{
  "n_head": 16,
  "norm": "rmsnorm",
  "norm_eps": 1e-05,
  "qk_norm": false,
  "attn_scale": 0.125,
  "bias": "all",
  "parallel_block": false,
  "init_std_qkv": 0.0161,
  "init_std_o": 0.00294,
  "init_std_up": 0.0161,
  "init_std_down": 0.00294,
  "grad_clip": 1.0,
  "schedule": "wsd",
  "decay_shape": "linear",
  "dataset": "wikipedia_en"
}
Each number is 128 + 24 x the weight over its row's rms, rounded and kept within 0 to 255. Layers, rows and columns count from 0. The size above them is the row's rms in percent of the matrix's.

# layer 4 attention key, 1024x1024, rms 0.0407, rows 46-63, columns 416-447
size [ 84  85  86  90  84  86  88  87  86  93  91  91  89  93  85  88  90  88]
[[ 60 105 133 145 177 113 147 133 101 139 100 108 123  57 134 112 164 139 105 122 117 169  90 118 139 135  78 135 122 126 121  98]
 [122 117 130  99 116 140 154 124 116  94 149 149 120 120 108 141 114 179  64 140 136 136 148 104 162 118 123 123 147 141 127 101]
 [101 143  98 123 108 109  55 133 122 134 115 114 154 122 106  88 128 126 135 185 173 125 121 110  84 125 110 129 122 153 102 123]
 [139 161 159 131  97  81 147 164 117  88 169 119 130 115 132 109 138 107  95 125 120 155 128 143 149 109 127 122 113 125 126  97]
 [157 152 130 123 164 129  90 107 140 155 117 123  89 167 104 134 161  79 120 133 106 148 145 166 163 139 128 129 116 116 165 109]
 [137 103 130 121 133 130 184 154 120  93 101 169 104 112 169 132 130 151 116 147  92 137 146 121 136 145 145 126 146 137 144 128]
 [130 135 105  93 145 123 105 119 190 115 130 123 121 116 126  83 165 168 104 140 158 154 101 142  93  71 133 158  86 132 129 159]
 [105  81 119 125 140 143 133 184 153 123 105 114 145 135 141 121 109 123 100 121 130 129 123 137 135  95 114 109 153 150 129 152]
 [117 174 177 150 118 146 132 110 124  90 127 123 150 141 185 141 128 127 131 153 138 127  90 105 152 132 152 156  76 159 109  75]
 [128 169  84 113 134 114 119 164 124 136 101 117 146 120 135 126 142  83  95 163 125 114  80 109 115 158 132 136 127 120 144 135]
 [109 130 138 137 185 129 151 120 106 140 156 115 112 114 163 170  99 139 112 129 115  97 129 133 123 128 129  85 142 133 147  97]
 [ 97 126  97 109 130 115 143  96 119 130 142 120 150 139 103 151 155 112 117 162 161  78 148 105 141 130 106 115 120 147  87 101]
 [187 110 100 121  89 161 159 135 131 152 115 133 127  96 115 118 137  68 161 131 128  97 108 185 134 160 157 124 174 120 140 146]
 [102 153 151  95  89 124 124 122 186 129 121 108 156 114 114 111 142 116  77 137 127 140 108 132 156 132 145 118 110 130 175 149]
 [127 118 143 144 125 144 126 143 143 110 157 120 135 172 111 128 143 123 153  98 150 140 119  98 152 135 167 136 106 128 104 120]
 [116 141 132 148 199 117 139 144 118 133  89 196 147 153 125 143 176 101 165 104 141 128 137 139 106 132 146 142 113 186 114 106]
 [111 125 114 115 126 169 107 162 117  89 106 104 156 147 154 149 111  95 115 167 116 147  87  90 100 155 113  82 125 165 107 128]
 [139 116  86 120 134 127 137 149  97 197 115 103  90 128 150 128 122 129 103 135 144 130 117 167 153  99 140 133 117 127 118  96]]
# layer 4 attention query, 1024x1024, rms 0.0398, rows 47-63, columns 416-447
size [ 77  81  81  83  88  84  89  82  83  78  85  86  84  79  84  86  80]
[[113 133 140 153 153 141 140 148  98 134  86 100 118 133 125 122  86 118 181 122 137 164 117 118 111 100 121  93 107 159 106 108]
 [122 137 119 121 158 173 114 109 103 156 130 138 140 131 175 160 129 129 101 106 140 141 106 156 136 133 138 104 146 128 115 120]
 [151 128 146 169 147 138 119 116 139 170  73 173  96 106 139 156  93 149 152 120 117 117 128 163 138 126 179 147 133 143 127 152]
 [117 122 101  86 116 181 148 144 159 135 160 136 111  84 120 135 123 117 138 138 119  91  89 102 117 160  77 113 152 155 128  90]
 [102 142 120  96 135 125 155 157 128 137 116 101 114 169  93 137 115 105 149  96 150 114 144 112 132  98 106 153 128 127 111  96]
 [136 168 141 155 128 134 108 140 118 104 150 112 125 137  97 159  88 105 100 131 128  98 159 174 127 152 129 146 118 164 116 119]
 [125 108 141 124 105  99 158 128 117 149 128 133 116 100 139 136 124 156 122 144 127  86 110 168 104 160 120 155 109  97 149 140]
 [156 115 148 108 134 124 131 148  87 135 118 126 124  88 124  47 103 103 119 114  97 124 152 123 174 142 119 146 122 123  97 141]
 [135 161 120 139 162 133 113  96 131 139 103 118 131 114 124 129 105 133 153 143 143 138 148 133 129 123 156 144 149 103 127 108]
 [127 118 142 143 105  89 114 102 125 108  84 122 131 100 120 106 128 170 132 170 127 156 115 133 122 151 132 157 105 124 126 120]
 [179 144 122 109 124 118 143  87 126 123 103 126 115 139 116 115 140 154 153 121 142 131 105 151 152 140 128 159  86  93 120 132]
 [156  71 133 157 111 173 140 172 118 147 159 134 156 126 150 104 103 160 116 122 148 114 132 103 105  75 115 123  95  97 162 129]
 [ 84 144 175 135 109 160  99 142 130 122 134 130 120 137 122 113 108 124 165 126 119  95 111 130 156 118 150 121  99 113 110 104]
 [109 123 150 123 165 113 148 128 110 181 155 136 130  96 110  98 157 118 100 102 155 160 176 138 133 142 119 150 154  91 127 130]
 [110  73 131 137 127 121 125 133 129 158 148  85 131 133 150 125 132 131 129  86 104 170 133 141 129 100 133 129 134 139 109 164]
 [121 103 121 105 103 145 114 153 152 146 133 112 136 148 148 148 117 124 100 150 159 124 150 132  90 119 170 120 134 119 126 107]
 [117 123 158  97 166 115 145 113 130 129 122 113 119 114 134 126 100 134 135 130 151 102 151 116 119 131  92 165 131 158 142 141]]
# layer 4 attention value, 1024x1024, rms 0.0474, rows 0-28, columns 416-447
size [ 74  78  73  75  76  84  79  77  73  72  80  78  70  75  71  84  86  76  80  78  76  80  78  79  81  76  78  80  80]
[[161 126 129 111 170  81 130 100 155  90 116 158 146 135 114 118 192 108 105 125 111 138 124 144 106 140 138 111 112 149 110 159]
 [152 133 161 101 124 144 166 122 134 112 159 114 119 139  99 110 105 124 124 130 119 101 182 129 186 145 127 154 141 108 113 153]
 [120  86 123  90 112  95 113 136  94  87 157 150 123  82 162 122 102 122 132 113 138 109 119 110 116 147 148 152 120 142 156 161]
 [ 94 125  85 118 101 118 138 135 126 176  86 150 110 104 153 120 128 172 131 178 127 119 158 129 138 151  89 110 155 126 101 158]
 [ 85 136 152 125 108 136 176 145 134 194 119  94 130 138 118 175  85 115 118 142 113  72 136 119 135 177 144 100 163 137 161 136]
 [109 115 129 108 148 162 139 133 123 137 107 167 169 159 146 142 129 135 143 159 204 124 128 149 132 119 119 124 154  89 101 140]
 [125 184 157 133 134 123  92 200 170 131 108 124 125 134 110 142 107 147  81 140  96 166 125 105  95 137 140  99 110 142 115 136]
 [120  93 163 150 142 119  83  94 140 123 110 145 112 130  94  99 102 149 108 140 131 101  88 115 126 122  92 131 166 123 127 140]
 [162 143 126  91 118  92 116 125 161  91 123 130 160 108  95 129 161 187 135 138 115 141 120 120 155 134 153  89  68 114 119 139]
 [174 101 132 129 137 145  79  91  93 135 131 123 141 123 134 134 152 131 147 127 114 171 119 157  92 110  89 117 108 114 132  77]
 [136 141 157 101 117 145  95  75  86 118 122 123 107 146 107 101 148 142 166 161 114 102 124 109 147 116 144 173  97 123 165 153]
 [137 122 136  88 107 134 109 113 116 125  75 127 109 133  82 142 125 110 104 145 127 143 146 161 119 112 114  95 166 101 141 137]
 [158 135 127  91 113 139 116 201 125 136 116 109  72 120 131 134 134 153 117  88 136 127 148 131 124 113  99 140 121 127 156  86]
 [134 106 141 121 152 111 140  56 115 157 114 160 123 166  83 121 128 125 112 173 124 124 146 147 141  84 152 163 142  95 179 165]
 [130 143 135 130 161 105 132 138  93 151 114 145 137 165 164 119 153 102 132 112 121 149 175 126 111 114 118 135  99 103 122 151]
 [133 130 112  67 110  99 119 118 127 154 115 114 170 125 124 114 146 114  93 137 148 115 123  98 134 125 140  91 201 145 139 150]
 [115 128 140 115 139 134 118 145 112 152 166 115  93 169 140 149 146 156 111 137 105 145 134 151 122 111 128 123 114  92 132 133]
 [149 125 105 157 130 148 160 152 139 123 138 130 134 117 159 117 131 121 131 100 144 147  96 106  96 117 110  69 108 104 144 112]
 [112 105 118 135 120 111 118 127 159 153 132 130  98 162 140 117 134 177 124  94 128 177 108 170 153 108 103 146 135 109 186 143]
 [124 137 107 141 129 150 133  81  86 126  94  99 100 128 131 168 146 123 164 125 148 127  92 146 151 137 109 174  94 113 120 139]
 [168 122 158 122 110 147 116 156 121 154 115  89 114 113  87 143 140 116 130 148 129  98 166 113 126 155  94  83  96 125  61 100]
 [131 135 108 129 147 110 171 163 131 172 151  88 130 139 139 129 144 155 138 135 136 116  88 133 101 165 139 101  88 134 117 114]
 [121 144 132 139 178 121 118 147 146 145 169 123 121 148 106 118  98 119 122 142 131 111 103 145 134 156  89 144  98 136 156 102]
 [141 189 138  93 133 132 102 152 155 145 147 137 131 154 150 120  87 125 145 144 124 110 149 114  99 135 126 110 162 125 116 132]
 [127 137 110 153 115 137 123 139  86 128 176  83 149 139 118 159 105 157 177 115  95 123  77 135 141 190 119 137 154 142  99 146]
 [142 115 113 142 130 128  91 134 173 169 121 140 144 139 142 127 126 154 103 102 152 145 164 150 112 140 137  97 146 168 113 110]
 [122 102 131 126 155  74 124 132 154 143 104 163 128 152 168  79 150 159 146 166 125 120 152 144 152  80 128 105 122 112 156 162]
 [137  98 169 156 134 121 134 117 126 142 117 121 151 160 172 173 135 135 124 131 128 149 168 145  93  74 133 141 109 100 143 143]
 [131 112 117  93 171 133 134 143 134 129 126 118 157 103 106 135 167 132 134 144  92 120 112 140 180 142 111 143 151 108  71 143]]
# layer 4 attention output (transposed), 1024x1024, rms 0.0855, rows 0-28, columns 416-447
size [ 77  82  72  76  79  91  81  77  73  74  86  77  70  76  73  84  88  80  81  79  82  80  85  82  80  81  82  85  83]
[[127  91 153 123 100 118 144  99 114 138  92 119 115 122 164 132  80 161 122 140 166 101  96  98 122 127 135 143 122 106 143  84]
 [145 116 123 187 115 130  53 131 137 123 127 119 117 143 147 165 132  95 150 146 149 127 103  97 103 119 115 131 138 118 143 137]
 [122 124  88 170  94 173 155 112  98 130  86 144 147 141 155 127 127 150 122  99 149 146 145 148 141  88 128 172 128 176 115 108]
 [173 115 118 158 136 130 126 130 169  99 150 101 108 147 137 115 119 147 137 113 129 161 111 170 146  98 112 157 121 128 119 127]
 [154  88 131  91 140 132 123 100  92  85 123 117  87 148 123  95 121 135 132 118 109 146 133 104 112 109 122 150  98 122  75 101]
 [135 127 136 114 105 145  85 141 109 114 120  99 122 134  92  84 103 116 132 123 115 149 181 136 186 108 153 148 104 111  79 145]
 [ 87  77 105 111 116 114 149 105  77 132 130 125 106 138 169 102 120 107 137 103 158 115 132 142 164 138 107 157 125 108 124 103]
 [123 128 137 104 138 109 206 130  77 137 147 155  99 181 143 172 128 120 141 103 148 127 121 136 121 152 159 132  84 157 127 132]
 [140 134 128 107 147 167 129 104 145 157 135 149 142 135 179 175  80 123 123 138 124 102  99 142 100 136 122 133 153 146 171 150]
 [125 140 132 144 100 116 156 136 125  97 125 136  98 107 159 126 132  94 113 101  99 104 130 112 145  98 188 124 146  82 183 125]
 [114  87 100 112 103 124 162 143 141 102 158 112 170 110 146 121 112 163 134  74 113 128 121 108  90 158 114  68 146 168 130 129]
 [146 102 117 129 172 135 111 153 110 144 166  95 142 110 104 116 139 121 160 108 117 135 113 135 145 104 131 163  87 130  90 113]
 [105 101 147 108 101 135 167  74 133 159 139 172 163 116 164  93 100 117 158 120 126 145 114 119 165 171 173 103 168 103 141 154]
 [125 105 134 101 172 181 136 163 113 153 149 101 121 144 120 156 143 148 155 128 116  96 106  96 150 140  93 120 110 136 107 104]
 [ 91 151 139 172 102 130 133 137 140  88 104 109 134 146 116 146 152 159 114 179 171 145 129 110 152 149 131 135 135 127 162  87]
 [120  79  84 136 135 149 140 172 142 100 168 164  95  95 114 157 132 129 186  82 117 177  83 141 103  97  82 166  68 125 123 124]
 [133 148  90 113  84 132 153  83 113 102 111 154 171 112 165 155 128 163 187 110  90 149 116 124 150 124 122 143 138 126 128 111]
 [146 138 149 130 122 158 145 110 114 170 108 155 111 121 117 145 133 129 139 142 104 134 164 129 149 166  95 132 107 150 161 174]
 [112 132 122  85 161 148 170 130  94 126 167 131 120  90 152 183 143  97 126 131 133 117 132 106 101 127 148 118 105 155 151 128]
 [136 161 194 140 153 114 110 208 153 141 190 158 137 120  84 113 159 105 143 134 170  74 171 113 156 167 146 108  99 144 102 160]
 [ 95 138 122 133 153 146 100 125 165 151 159 163 106 110 104 122 140 100 171 117  81 159  87 155 113 109 108 151 141 135 133 146]
 [125 156 118 136  97 105 150  46 133 111 109 118 139 103 147 164 123  97 100 112 154 147 155 136 150 128 110 141 164 132 119  83]
 [ 89 130 129 126 106 112 109 148 120 177 121 152 100 102 160 163  97  72 155 108 118 135 174 125 120 113 156 114 143 150  88 145]
 [103 131 104 122 168 108 106 114  75 117 119 151 105 136 120  91 112 110 136 116  90 169 153 139 154  80 122 180 132 142  89 144]
 [155 125 139 124 115 115 159 127 144  91  58 127  96 123 127 129 137 118  53  77 152 105 158  87 100 155 152 150  89 122 109 146]
 [107 121 130  97 138 119 114 113  80 129 133 115 115 137  94  98 113 122 134 176 106 134 140 120 163  82 137 132 103 100  96 126]
 [113  70 113 154 134 136 172 115 132 130 125 134 170 113 110 144 120 114 119 118 144 108 142 129 109 104 172 119 148 171 132  74]
 [110 124  65  86 143 107 140 108 122 106 101 162 109 118 112 131 128 112 125 137 109 101 100 127 149 163 126 131 150 117  70  96]
 [118 130 138 204 129 138 123 130 131 159 111 122 145 146 117 129 102 113 106 133 138 121 146 116 128 106 161 109  84 152 165 112]]